From a checkpoint of a small transformer trained on Wikipedia.
Size: 4 heads of 64, 10.5M parameters.
Each number is 50 + 12 x the weight over the matrix's rms, rounded and kept within 0 to 99. Layers, rows and columns count from 0.

# layer 4 attention key, 256x256, rms 0.0568, rows 54-63, columns 0-63
32 43 36 24 46 85 69 60 58 33 73 53 39 64 78 38 30 49 36 60 65 69 61 60 60 63 64 59 62 64 43 63 45 41 56 32 53 67 51 62 44 48 59 42 44 56 28 42 53 42 56 68 48 73 45 33 61 46 35 33 71 50 23 61
35 52 54 61 32 58 56 57 57 50 60 62 44 49 49 49 57 52 54 53 43 54 46 45 44 51 48 46 52 42 49 54 65 50 44 41 63 37 33 44 57 49 48 43 52 58 50 34 45 51 46 65 59 56 38 49 55 46 56 39 41 39 57 55
46 52 58 45 75 48 62 34 44 49 66 39 29 73 51 56 54 74 57 31 36 42 59 65 45 52 77 49 44 63 62 61 51 55 48 60 60 57 53 52 44 45 52 52 45 38 46 62 51 67 42 50 60 59 53 51 55 49 58 45 48 60 36 54
43 47 36 46 60 57 72 56 53 64 57 68 27 70 75 25 47 47 42 67 43 51 28 44 52 54 48 45 73 57 35 58 64 80 39 34 44 54 30 41 54 59 65 56 36 43 35 20 46 52 19 81 45 53 50 55 55 49 52 27 80 53 35 50
70 52 46 74 37 61 22 37 49 22 43 50 58 39 56 34 53 47 41 47 70 32 32 36 24 51 33 48 80 44 46 53 44 36 49 38 49 37 58 52 48 69 63 45 64 52 70 54 53 46 65 48 47 40 74 53 37 70 47 57 44 41 57 45
47 60 45 80 43 56 67 77 59 57 58 53 56 42 29 51 27 44 30 36 31 69 60 50 46 72 42 55 45 37 48 34 36 51 54 34 54 66 55 77 52 45 66 48 52 48 72 51 46 63 40 47 65 51 66 45 59 40 45 40 61 38 42 44
62 49 36 99 54 68 33 36 33 43 39 41 38 54 52 36 49 44 34 42 51 47 56 41 62 57 43 44 59 38 42 56 30 31 49 34 34 64 40 47 42 41 31 34 63 54 67 75 58 73 38 55 55 78 42 45 71 50 45 55 45 49 48 34
55 57 41 68 25 49 38 43 47 19 44 50 42 67 38 60 45 50 43 67 44 60 60 29 49 62 54 35 53 51 60 45 20 33 43 42 66 53 53 54 52 33 56 30 45 68 73 49 64 53 62 50 58 82 56 44 59 44 47 50 55 46 63 25
43 44 49 40 54 37 57 81 60 38 64 63 45 52 52 51 42 52 44 66 63 53 39 52 42 67 67 49 64 62 80 74 76 69 44 54 41 67 51 56 41 37 61 70 33 51 53 63 43 48 51 67 42 49 50 66 61 55 48 52 45 53 37 39
45 29 58 33 65 48 55 59 73 70 51 44 38 71 67 50 31 30 56 78 38 54 39 62 35 43 46 64 63 72 54 79 87 35 36 58 66 52 54 41 42 43 62 59 47 40 35 55 35 52 59 49 48 31 64 52 38 50 63 47 63 40 41 51
# layer 4 attention query, 256x256, rms 0.0546, rows 55-63, columns 0-63
25 44 24 22 61 32 79 52 86 64 60 47 56 77 58 41 34 36 55 64 44 59 53 36 72 58 54 48 50 46 39 69 52 71 33 65 50 73 32 37 36 58 50 75 35 30 50 38 57 49 46 37 43 82 41 61 59 55 45 56 55 38 45 52
62 45 61 43 50 32 61 43 53 34 45 51 48 17 45 61 64 41 47 44 68 42 41 39 43 58 42 60 44 41 57 32 49 46 48 36 43 50 47 67 51 42 42 76 75 74 44 55 50 61 62 49 45 40 66 59 64 27 58 58 68 52 43 39
57 53 56 60 46 58 48 30 52 66 53 54 47 54 58 46 73 38 50 63 29 64 70 50 47 35 45 39 50 53 51 36 54 43 71 80 52 55 36 60 49 48 22 47 27 33 58 38 38 47 54 38 45 31 37 28 58 37 34 55 57 42 44 62
50 64 30 49 56 44 48 59 60 36 50 60 48 50 41 54 59 70 74 57 65 32 34 35 39 58 45 36 55 47 51 48 57 45 65 24 52 80 47 48 32 49 41 42 57 52 45 56 73 44 66 63 65 54 31 47 38 63 47 45 67 27 40 73
54 53 59 47 49 63 50 50 31 46 47 56 49 56 53 53 44 59 55 59 48 39 48 71 51 41 42 41 73 48 53 41 70 67 39 57 58 48 58 48 38 39 52 57 36 44 24 41 56 37 40 48 21 77 43 40 27 60 44 57 51 37 45 48
61 76 52 48 65 46 59 48 33 55 52 51 57 49 35 63 60 57 44 54 59 36 60 53 26 59 43 51 58 30 39 42 50 36 74 40 31 42 28 60 44 38 57 39 53 74 25 24 55 33 48 57 46 47 48 33 42 55 77 15 75 41 48 84
45 63 41 33 41 23 56 37 59 51 64 66 47 51 43 45 51 62 27 79 67 50 75 44 49 57 48 27 55 34 36 34 57 35 48 43 43 45 29 59 57 69 54 71 15 55 39 34 44 45 51 71 51 72 37 42 58 30 62 40 56 61 70 66
57 45 58 58 50 46 50 40 62 31 86 53 62 33 38 28 43 60 67 36 33 62 55 57 62 64 38 55 35 56 68 30 43 65 52 19 42 41 73 73 34 52 58 60 56 36 55 28 43 31 63 67 38 43 46 52 60 47 41 41 48 53 44 43
65 50 48 40 30 36 41 36 71 50 49 36 60 63 50 60 73 48 37 62 60 64 49 45 72 81 32 58 44 43 56 64 31 55 56 30 38 47 47 54 36 72 41 48 36 39 77 50 23 48 21 65 52 56 65 47 43 26 42 57 50 55 60 40
# layer 4 attention value, 256x256, rms 0.0655, rows 0-44, columns 0-63
52 56 63 54 47 42 39 49 56 60 33 33 60 47 43 61 67 70 82 48 37 77 52 51 41 53 50 60 33 65 54 40 43 45 48 37 20 66 52 29 55 58 58 44 46 39 57 68 50 61 54 62 53 45 26 36 52 51 43 48 43 37 47 27
47 39 52 39 48 56 56 62 55 31 53 43 37 34 61 38 38 57 39 58 72 63 76 56 55 57 36 28 36 27 47 28 28 71 57 34 65 27 37 51 41 45 26 28 56 39 47 38 52 36 71 41 33 52 49 41 58 52 29 45 52 59 49 63
49 63 42 56 43 51 46 41 48 31 35 67 57 63 34 43 50 42 46 47 53 66 56 58 45 48 72 68 34 59 31 48 37 59 33 63 31 73 39 42 50 26 54 40 30 64 59 46 67 58 40 48 53 30 42 25 45 25 36 46 58 38 49 49
46 77 51 60 44 63 51 38 31 64 57 47 71 46 53 65 65 55 51 56 40 58 57 42 30 56 36 39 62 71 37 37 58 38 63 80 54 68 68 59 60 48 43 58 35 54 68 47 36 53 27 66 39 56 42 35 57 39 64 39 40 37 80 58
53 42 56 35 21 46 62 49 74 56 45 51 53 55 40 35 53 54 43 49 57 67 43 55 52 59 22 38 34 32 41 49 50 51 60 26 55 63 38 54 50 46 37 35 56 15 67 49 45 50 51 30 90 52 29 43 44 66 42 62 68 55 51 70
44 51 44 50 83 54 57 60 35 23 41 37 41 73 63 70 59 47 54 44 63 36 56 70 36 51 48 44 29 50 41 57 45 33 51 57 78 71 38 51 29 55 46 54 27 56 60 52 40 42 69 44 40 47 48 41 44 31 27 51 53 34 33 56
61 45 55 60 43 70 53 32 59 73 55 47 51 42 65 51 43 59 41 54 58 50 51 49 34 56 38 42 55 47 38 46 53 43 44 47 46 63 59 44 65 55 44 47 53 49 60 50 40 57 48 41 23 65 46 58 47 49 32 45 32 16 47 32
55 51 67 55 38 45 46 44 52 75 49 24 49 31 42 62 61 40 50 25 56 46 50 69 56 37 51 53 49 38 53 58 47 65 46 46 49 38 37 58 52 23 74 31 47 36 41 37 44 55 36 41 55 42 58 41 51 68 62 45 58 37 50 37
39 38 64 66 32 29 49 48 54 45 41 63 50 54 43 58 46 40 51 56 33 56 65 27 51 54 26 46 49 45 53 42 61 58 74 36 34 64 52 35 54 43 78 45 61 62 66 37 45 42 47 65 65 60 44 88 53 27 58 47 46 57 50 57
63 73 50 55 28 62 58 63 66 51 47 29 46 32 74 50 37 50 49 68 41 32 42 35 58 66 58 68 65 59 47 56 84 65 50 19 60 60 48 58 19 57 57 30 44 57 60 46 39 44 59 34 43 49 53 76 41 68 36 60 65 69 43 52
68 73 55 49 69 58 50 50 43 64 65 52 57 47 44 54 52 70 48 55 38 48 56 39 33 66 43 48 52 51 51 48 61 37 47 31 53 35 50 47 55 56 43 70 30 77 37 68 33 68 40 61 53 64 28 43 34 53 51 54 40 53 41 54
46 22 70 52 69 28 51 64 44 59 55 67 44 68 37 35 53 40 61 65 22 58 57 67 63 25 55 42 45 45 46 53 49 45 49 56 36 58 43 45 63 55 65 44 74 60 45 59 42 50 48 58 53 58 49 50 33 30 74 71 51 53 41 58
55 64 61 59 65 37 54 53 46 53 40 57 68 34 64 40 60 41 36 48 54 43 43 69 67 49 57 53 43 36 39 65 60 32 53 50 38 61 41 66 47 49 59 35 37 38 37 49 56 46 39 65 63 54 54 38 67 61 69 54 56 61 67 62
46 55 41 72 55 55 53 36 50 49 52 37 39 45 52 46 81 49 50 49 54 67 51 35 39 59 61 53 50 58 37 58 43 40 66 64 39 76 52 71 63 24 60 54 38 57 36 50 46 48 42 61 63 45 36 23 35 60 41 37 47 36 38 69
52 40 68 47 59 34 29 38 44 56 72 37 65 48 32 54 31 71 40 41 39 28 40 33 60 49 47 37 36 49 49 54 65 28 57 45 41 54 45 40 55 39 42 85 59 57 47 52 24 57 65 53 63 60 53 74 58 30 46 46 43 37 44 61
36 70 52 50 50 39 56 56 40 54 50 33 67 47 44 61 59 64 61 54 60 40 44 53 44 48 46 47 36 34 51 57 49 35 48 29 45 26 34 58 52 45 50 52 44 54 68 44 47 48 76 57 65 70 26 48 78 46 59 52 52 60 86 64
41 69 48 63 35 60 58 36 66 63 42 52 38 49 70 66 53 39 23 34 50 45 46 75 56 60 66 68 46 36 70 56 44 54 54 69 66 57 47 61 43 48 47 26 44 52 41 47 64 50 62 42 56 57 63 56 61 58 56 28 34 37 50 52
46 52 65 45 69 67 41 38 50 61 58 51 45 45 42 63 32 55 45 55 51 34 33 46 38 32 49 41 41 50 28 56 70 53 57 69 48 59 55 54 83 58 46 69 60 55 39 52 49 34 37 37 39 47 68 52 35 41 44 59 49 47 49 52
48 38 46 60 57 39 56 56 52 55 37 45 48 46 57 68 56 68 40 47 71 74 49 52 32 52 68 57 43 52 46 57 37 57 44 23 26 80 69 64 19 37 33 50 21 63 57 34 65 53 42 56 60 47 39 44 50 29 49 60 43 65 34 49
27 28 57 47 64 33 44 53 53 54 64 51 57 53 33 44 43 41 42 49 21 45 77 64 33 37 50 51 65 21 41 62 54 58 46 43 31 45 35 52 38 53 61 50 44 49 37 54 40 58 39 34 67 59 54 42 33 34 46 64 55 68 63 34
49 53 62 44 52 40 50 60 60 52 43 54 44 56 43 38 52 60 41 60 33 64 40 58 60 56 55 46 46 53 60 48 52 52 43 43 56 56 39 41 48 40 48 63 62 75 68 43 37 47 61 55 62 55 70 78 41 36 63 53 49 52 63 56
64 32 50 57 71 77 52 50 46 66 57 53 35 46 46 51 30 79 57 55 47 58 52 54 43 59 61 64 39 66 64 48 40 48 47 57 57 25 64 51 44 40 43 64 37 59 45 66 26 39 62 67 40 53 55 48 39 52 58 39 36 31 40 37
40 56 27 34 04 19 52 58 71 60 56 51 65 48 42 77 44 28 54 59 62 34 60 55 67 55 57 54 52 55 69 48 64 26 51 48 39 39 45 39 49 72 68 46 45 43 55 49 43 49 35 36 59 52 31 78 43 42 39 58 33 36 68 30
40 39 61 55 63 59 38 50 39 41 54 26 30 60 63 30 69 69 33 52 44 62 33 33 43 40 68 62 64 64 57 40 38 54 62 68 66 39 56 44 44 63 40 69 45 64 28 38 71 38 63 35 58 29 70 53 33 43 56 43 59 58 27 57
43 40 46 52 59 43 30 49 46 71 63 40 44 54 54 65 38 55 57 76 70 36 52 35 40 52 73 47 60 33 51 46 40 36 59 65 38 43 49 54 73 59 51 35 37 73 33 33 45 54 32 42 65 48 36 53 28 41 33 48 29 46 45 77
42 43 45 55 60 27 46 51 55 60 49 45 31 41 47 53 36 63 51 72 37 50 59 56 43 52 50 43 19 41 64 43 36 49 60 51 40 44 31 21 56 56 55 48 34 67 59 51 49 47 42 58 53 55 45 46 67 68 53 58 41 55 37 64
44 47 26 41 40 16 65 60 56 47 36 37 63 68 44 35 55 28 52 52 52 62 58 48 62 70 58 59 50 35 54 53 66 74 59 54 41 59 36 62 48 39 58 27 60 35 60 56 42 63 57 32 64 51 34 67 60 42 49 55 71 49 47 51
67 32 46 52 70 61 48 54 64 28 39 47 78 64 59 35 45 51 66 48 43 42 45 41 77 62 45 47 30 66 63 66 62 50 59 48 56 64 45 51 38 45 50 49 47 31 61 60 41 51 53 71 51 46 70 64 77 54 77 64 74 76 55 55
54 36 42 55 57 61 39 37 34 74 53 39 48 56 58 58 47 52 44 45 52 42 51 58 29 43 43 60 53 67 52 73 55 71 31 75 60 67 48 88 39 38 46 43 49 21 47 57 47 57 47 68 57 42 61 23 53 62 47 57 60 42 38 48
26 45 50 65 68 46 47 55 59 54 41 49 37 51 36 61 54 44 29 37 45 49 74 69 48 67 49 70 40 52 48 36 45 69 49 43 60 44 44 35 16 46 73 39 48 58 61 42 47 49 43 52 47 34 35 55 27 44 39 38 57 40 59 49
68 39 41 58 67 60 42 49 56 70 41 48 56 52 49 57 44 56 50 63 71 54 28 29 36 43 66 45 57 49 51 50 46 41 51 59 49 45 40 51 44 41 35 51 37 58 61 37 45 42 45 69 51 56 31 46 65 42 30 62 33 72 30 67
49 39 38 66 74 36 46 48 58 48 62 51 22 58 47 49 36 46 63 56 44 35 55 23 71 67 36 55 61 32 47 29 39 61 49 45 71 61 49 58 27 58 47 48 53 45 55 40 57 56 60 37 40 30 47 60 39 46 39 60 58 53 29 43
68 45 48 39 53 62 57 62 46 37 43 63 82 60 32 39 33 36 41 64 49 25 48 33 49 57 49 53 55 58 54 62 65 55 46 60 39 35 45 61 38 61 60 58 48 37 50 63 22 40 40 51 78 54 45 41 54 30 36 75 55 54 37 47
65 74 52 44 42 59 54 58 44 63 48 51 54 56 48 40 42 49 65 46 36 52 59 63 27 35 43 53 37 52 51 54 50 53 46 49 57 54 40 34 46 45 51 35 54 56 73 65 24 68 48 49 52 63 37 27 82 57 64 33 47 37 62 60
64 78 44 42 60 42 68 36 36 56 41 67 44 45 43 44 61 64 60 34 38 70 38 51 35 47 33 59 69 64 32 42 55 68 42 52 45 60 51 41 52 52 56 66 61 63 41 52 61 30 58 38 42 58 43 34 38 41 27 45 58 44 45 44
47 60 49 47 34 68 44 45 44 52 60 48 50 47 57 69 51 72 60 63 78 45 33 69 32 67 38 61 58 58 44 72 71 57 50 44 45 88 37 63 62 44 45 54 57 44 49 64 40 57 53 54 35 44 38 34 58 50 55 31 61 46 46 66
58 61 53 45 85 64 58 63 53 65 51 52 71 30 54 43 44 51 40 35 38 42 55 45 29 52 42 61 60 59 43 38 61 45 54 62 66 56 40 34 46 55 44 35 56 56 53 50 54 52 58 44 43 50 58 41 61 46 46 40 65 43 60 61
55 26 46 37 43 56 43 63 45 63 67 72 67 59 46 39 57 22 56 58 75 30 62 52 66 32 81 43 50 39 52 45 39 47 53 73 60 61 61 69 82 45 56 30 76 29 27 57 40 41 56 49 54 47 68 55 81 54 65 38 51 45 22 57
42 42 67 47 46 46 50 39 34 67 49 38 27 41 50 41 57 64 53 63 36 54 72 39 61 59 49 56 53 69 55 40 54 71 41 46 95 36 31 61 38 45 49 55 49 46 51 48 39 58 50 57 62 48 45 56 40 66 51 41 59 66 48 59
56 51 65 52 55 54 26 41 40 39 61 46 37 70 48 56 52 65 45 49 51 59 58 44 55 34 43 71 42 65 69 49 39 52 42 84 79 65 26 49 58 45 43 57 29 59 38 46 54 39 58 38 45 47 45 62 54 34 43 32 49 63 64 54
46 46 46 48 51 56 45 46 56 47 65 36 57 79 53 45 41 38 54 35 56 52 68 39 43 36 51 50 36 45 45 42 42 32 45 44 60 29 47 33 39 58 56 42 34 67 56 50 49 49 40 67 67 52 25 55 62 50 55 64 34 58 41 36
49 41 47 54 32 50 63 51 39 33 42 41 58 48 54 67 59 48 46 55 70 53 55 85 50 51 41 65 48 40 49 55 53 42 55 38 51 64 48 57 35 45 59 72 44 35 50 42 50 31 34 43 37 39 57 74 53 42 54 35 41 57 58 42
56 49 41 59 21 72 52 53 42 37 39 48 67 67 26 56 47 26 56 48 57 43 56 77 42 59 74 49 39 79 59 61 52 48 28 75 41 34 36 59 47 59 59 48 52 51 57 58 53 58 44 62 28 57 56 43 62 37 39 43 39 53 58 41
49 43 49 66 56 40 56 55 49 72 51 53 44 40 64 57 53 53 27 54 69 50 54 37 58 57 62 32 57 43 38 49 64 61 35 67 40 65 54 60 33 23 60 34 40 67 45 41 40 39 30 52 68 51 61 51 47 67 48 50 49 32 41 51
39 57 42 57 39 47 39 37 48 36 34 61 51 30 36 34 45 65 61 48 33 55 57 60 44 52 61 45 48 72 60 34 49 73 52 69 44 59 40 33 48 70 53 41 47 54 63 42 66 39 63 53 59 32 47 59 56 65 63 46 66 57 42 56
# layer 4 attention output (transposed), 256x256, rms 0.0627, rows 0-44, columns 0-63
59 58 63 49 42 57 52 58 34 58 44 50 37 32 45 55 63 52 65 39 64 81 28 55 48 29 62 59 58 53 64 60 48 58 54 63 58 63 66 33 47 55 50 49 28 48 46 67 53 72 37 36 55 75 60 38 40 42 40 50 67 41 31 48
55 80 74 42 45 49 49 32 32 35 56 34 59 46 53 45 45 44 50 50 54 65 49 66 62 63 49 41 43 59 39 54 60 49 62 40 65 53 52 60 50 33 51 60 36 43 69 74 46 30 42 41 33 39 52 55 48 41 42 36 41 40 42 42
49 33 47 53 45 38 57 44 33 49 52 73 44 50 45 56 61 44 48 52 58 36 44 31 51 51 65 60 41 56 40 55 60 66 32 51 66 56 69 36 45 67 36 43 29 70 53 59 56 43 35 49 59 47 44 42 63 52 34 54 84 33 54 32
58 36 52 55 41 50 55 34 43 52 53 57 38 59 68 50 38 60 53 59 54 48 53 68 41 53 29 61 75 61 64 30 63 76 50 70 59 68 72 65 53 44 57 34 54 63 16 68 31 38 61 57 55 60 60 47 54 68 54 45 39 56 50 52
48 77 51 37 52 44 80 44 64 55 51 41 57 65 43 52 40 41 54 51 40 48 53 59 47 81 46 40 46 75 40 54 39 57 51 30 51 47 58 71 43 40 23 57 61 44 76 66 50 39 60 44 51 51 40 33 57 37 52 43 44 36 49 45
56 59 49 56 57 46 70 82 31 45 39 32 63 93 51 56 60 48 43 54 54 58 50 50 57 54 45 63 29 55 49 44 47 34 40 60 85 63 50 62 37 46 48 44 33 49 43 42 29 35 40 28 43 23 56 47 52 42 59 41 41 54 41 46
60 51 44 63 40 57 49 54 39 38 55 53 38 36 55 46 58 55 39 46 56 54 40 57 45 47 54 47 64 44 57 58 49 53 51 49 63 50 77 53 54 42 42 41 43 64 42 60 49 65 50 34 37 61 45 47 48 56 52 47 53 33 55 56
56 41 68 60 33 70 34 57 61 53 55 52 67 49 66 47 55 39 57 61 48 64 58 24 23 51 41 49 61 74 35 29 62 45 67 55 76 35 34 42 53 46 44 57 46 43 41 49 50 26 58 31 51 38 67 47 59 43 41 61 41 46 54 44
60 48 55 80 43 26 59 66 52 55 40 55 52 72 59 57 25 41 56 44 40 38 61 34 45 39 61 44 57 53 47 44 52 40 32 56 27 75 49 38 65 40 66 65 41 48 49 39 52 36 73 51 60 78 56 64 55 27 59 62 35 51 59 51
49 41 62 62 42 70 63 41 56 51 48 54 43 49 73 56 38 43 37 42 52 44 57 59 39 40 38 47 51 62 40 40 51 56 54 35 49 42 50 55 56 33 52 58 60 44 74 50 51 35 50 36 34 39 44 54 49 53 25 49 45 47 50 49
74 42 30 53 41 53 48 41 31 67 68 32 22 48 53 59 48 57 42 48 36 55 61 43 51 41 57 53 33 35 43 49 42 55 50 56 64 65 65 52 47 47 40 51 37 53 51 34 46 73 39 56 58 56 61 48 46 56 43 35 46 55 57 43
54 32 48 34 42 41 58 56 50 57 51 51 41 60 39 53 48 59 58 61 41 64 66 54 43 32 45 67 56 42 59 51 53 44 43 51 32 50 66 30 42 46 61 61 41 46 27 24 51 61 49 57 52 70 35 57 46 44 58 56 71 50 64 49
36 55 43 43 57 52 73 58 50 49 62 40 60 61 24 32 41 38 42 46 43 50 70 32 35 47 40 58 38 37 43 40 76 47 51 43 48 35 43 53 49 76 35 33 63 45 46 47 33 69 64 49 41 65 69 56 67 45 42 43 44 56 36 40
49 47 33 28 73 46 42 72 35 53 44 60 47 39 68 23 66 37 54 55 62 51 59 37 62 47 38 71 58 59 42 38 62 52 46 74 78 47 63 65 60 61 58 35 57 59 38 50 56 49 41 59 64 51 54 42 50 56 43 56 38 36 56 50
66 62 61 28 67 51 46 74 46 61 57 26 41 71 45 57 52 70 40 53 38 72 31 50 47 50 58 13 43 54 53 47 41 33 56 47 45 58 23 49 63 50 47 40 47 57 33 42 40 49 53 44 58 22 45 47 60 52 77 39 41 51 45 47
66 67 66 33 50 55 38 48 62 43 46 43 64 23 59 56 51 48 60 46 48 54 73 54 50 65 51 36 39 55 41 55 40 30 46 63 57 21 25 48 65 33 55 36 63 43 62 43 57 39 51 55 51 56 53 59 65 41 56 38 34 49 51 60
29 69 45 77 62 56 66 65 47 44 54 67 62 44 52 33 54 47 73 76 71 22 64 59 56 69 28 44 40 20 62 36 58 54 33 61 63 31 44 60 45 10 66 47 51 53 39 58 55 42 67 33 46 61 31 56 67 62 42 51 24 33 33 54
34 58 39 38 46 44 44 45 33 52 48 38 52 49 50 51 49 62 31 36 41 55 38 58 51 22 57 41 52 65 45 31 48 50 53 40 45 50 43 54 66 62 33 43 90 67 37 47 65 40 26 62 42 58 26 73 66 52 51 47 34 63 56 54
68 23 61 44 27 57 45 48 45 56 53 54 15 53 67 62 24 41 37 60 62 49 54 31 38 40 45 71 55 73 58 54 49 59 19 35 53 59 58 58 52 43 43 64 36 41 41 71 34 54 44 46 55 59 60 43 51 17 58 41 79 29 39 42
52 49 29 61 52 22 66 62 51 37 47 52 74 42 56 42 57 33 23 73 20 55 64 28 55 54 43 22 33 60 51 34 49 38 52 29 41 29 42 45 51 69 39 31 43 32 45 43 27 33 53 56 74 56 54 42 53 56 33 46 49 53 41 23
66 50 69 57 62 52 43 51 58 60 46 43 50 79 30 55 29 57 54 54 46 53 49 42 42 50 51 42 47 50 37 38 49 52 37 37 45 54 43 49 32 45 54 65 48 57 49 19 43 33 56 52 37 30 51 67 67 47 58 56 49 71 44 55
58 36 42 27 52 62 13 52 51 56 57 47 31 45 23 25 29 81 43 41 62 50 56 76 49 48 53 64 56 31 49 64 71 64 60 44 55 50 56 55 58 34 55 47 49 55 45 38 36 54 22 56 57 50 46 70 51 72 39 38 54 50 49 63
36 44 66 62 32 65 48 48 64 63 33 43 57 39 68 55 67 52 63 74 45 43 48 50 48 72 70 42 46 52 74 48 39 27 32 35 54 60 51 55 60 33 40 54 40 69 47 59 34 42 62 47 52 47 52 58 54 57 49 28 56 59 68 46
42 46 54 56 68 52 09 45 65 41 58 45 53 59 51 36 47 50 51 31 45 63 26 40 80 58 31 60 50 66 59 60 35 47 59 43 65 34 54 62 37 65 74 70 56 57 47 39 44 28 30 58 58 21 45 51 58 50 43 40 65 52 41 45
60 55 13 60 57 45 39 49 43 49 37 53 45 26 74 61 77 45 39 57 44 45 51 53 56 45 83 52 48 43 74 51 25 11 39 66 36 65 34 56 75 48 51 22 43 52 45 66 18 62 45 81 64 49 35 56 43 43 58 35 59 37 62 49
50 56 42 43 61 37 43 59 42 53 61 47 29 39 51 64 45 57 61 64 51 54 50 47 61 42 58 59 39 47 55 78 54 37 34 54 65 62 35 44 65 33 37 54 30 57 57 40 49 65 64 57 62 60 43 49 51 32 65 44 41 55 43 44
37 60 46 55 39 46 67 32 50 80 43 44 65 46 49 61 84 22 39 61 34 44 77 41 62 73 60 62 37 15 35 30 38 47 33 46 43 54 48 71 34 58 33 64 49 41 82 58 68 52 48 45 38 55 33 43 39 35 50 37 41 28 45 48
43 42 59 33 46 44 77 36 59 63 33 24 53 97 37 65 27 50 26 51 46 56 50 48 45 42 29 59 52 45 31 56 65 44 62 42 48 67 33 42 38 49 33 67 70 42 60 34 56 49 57 28 26 37 45 46 57 63 66 64 58 62 46 72
54 31 34 23 50 51 62 38 27 45 28 50 44 54 53 69 54 51 23 42 66 46 62 53 21 44 31 63 47 52 40 50 51 66 52 59 37 42 60 53 64 46 44 46 50 45 52 36 53 69 47 53 75 39 56 50 42 85 40 34 56 34 31 33
54 46 60 53 60 57 17 82 44 45 36 57 50 70 53 47 65 28 61 42 58 55 48 43 48 43 44 42 73 79 19 51 68 22 63 41 73 42 54 40 55 51 54 49 32 54 41 57 48 23 54 41 35 44 52 50 56 52 53 44 42 39 55 42
58 37 56 08 55 33 27 65 60 43 42 40 37 45 56 53 47 53 32 45 61 62 43 61 38 38 53 52 68 42 58 55 34 27 39 55 56 49 48 65 69 53 36 33 38 56 42 75 53 61 57 56 46 44 44 34 58 64 55 38 47 50 54 48
58 38 53 66 53 44 58 52 43 44 46 41 49 53 53 58 46 46 49 54 54 24 37 36 53 78 42 59 46 53 30 34 43 33 44 49 43 71 40 47 54 30 67 75 57 49 76 64 55 60 43 43 49 32 57 49 47 31 40 60 46 28 63 38
46 33 52 33 47 45 48 47 51 58 35 50 52 64 40 53 56 57 21 50 56 57 58 49 24 73 46 43 55 48 53 55 26 53 27 35 57 48 67 50 88 51 38 36 69 47 68 40 61 56 68 49 59 51 63 54 56 63 50 48 64 55 69 41
60 57 54 50 54 52 54 46 35 51 54 47 41 45 45 32 54 58 65 62 54 63 54 63 29 53 30 54 62 38 51 52 50 59 48 46 66 43 61 63 44 44 21 36 31 69 40 53 42 56 60 49 51 45 29 44 52 58 65 40 63 51 48 71
54 70 58 43 56 51 43 21 42 45 68 63 30 34 68 47 51 61 47 42 59 61 50 38 48 71 48 62 51 78 47 65 41 61 39 58 54 40 76 37 53 61 50 44 43 57 50 60 80 49 34 58 57 59 62 34 32 19 28 59 39 68 52 40
60 48 53 40 56 57 59 47 41 49 48 68 52 36 45 65 59 64 43 50 53 41 47 69 29 41 46 48 35 56 60 60 40 69 46 69 32 51 47 50 41 53 42 44 85 49 58 57 34 52 36 56 30 40 38 66 33 61 54 56 48 30 40 72
48 66 39 77 62 48 50 33 35 50 33 50 52 48 46 41 62 42 47 40 70 65 54 43 31 46 28 43 64 49 33 51 62 47 79 50 54 46 42 57 43 65 43 14 27 44 36 50 58 49 51 47 40 49 53 46 36 38 44 67 65 52 44 59
26 45 46 63 51 44 67 62 53 36 41 61 88 51 28 39 73 38 61 60 52 38 47 69 35 34 64 29 52 25 70 38 59 45 53 42 26 74 30 49 50 60 52 34 66 44 26 36 42 47 51 32 41 49 56 62 43 64 58 65 60 39 47 55
40 57 45 26 60 44 32 52 53 53 33 40 58 54 29 42 51 53 68 52 49 55 43 60 58 64 34 44 37 58 45 67 32 52 58 54 68 47 40 39 42 30 54 53 48 25 69 47 49 76 60 39 49 38 64 50 43 59 43 43 28 59 43 41
40 71 42 64 56 57 36 40 46 55 50 54 47 89 36 70 37 53 52 25 48 61 47 40 46 52 49 63 49 52 54 37 28 38 54 74 52 47 59 47 58 38 41 60 45 56 32 37 44 32 42 52 66 00 62 72 41 57 37 45 37 55 24 47
46 30 51 35 39 51 50 75 67 59 73 52 47 34 38 63 44 46 79 47 55 57 43 38 42 51 57 45 52 33 70 64 52 45 40 46 37 43 53 42 57 42 53 66 15 49 22 54 42 50 66 49 62 41 57 44 50 75 55 32 61 28 36 53
60 40 57 50 34 73 45 36 47 50 46 37 49 59 45 56 50 51 63 72 57 55 49 32 38 84 55 48 37 70 32 57 58 51 59 52 48 44 46 47 59 41 35 74 55 51 52 63 35 25 52 37 39 18 60 65 56 56 69 49 27 65 36 46
59 44 64 68 43 66 73 60 57 40 38 70 48 63 46 56 57 51 38 70 50 39 53 77 40 69 63 43 54 39 60 41 45 54 48 66 55 35 65 31 47 57 51 49 51 47 38 68 57 42 59 55 44 48 57 32 47 82 44 57 44 70 34 68
49 37 50 55 78 56 44 45 44 63 37 42 55 33 48 45 69 52 34 47 54 50 66 33 46 61 61 62 37 36 44 35 55 38 52 54 45 65 71 75 66 59 32 36 40 67 54 52 27 64 60 52 55 51 64 57 74 60 56 31 42 48 48 42
34 65 64 70 58 46 51 53 49 46 47 83 59 58 37 51 42 56 63 38 51 40 57 58 56 40 67 38 55 46 41 60 51 57 45 63 50 67 36 27 63 55 45 60 49 57 79 55 66 23 48 51 52 56 38 62 54 36 48 59 44 46 44 55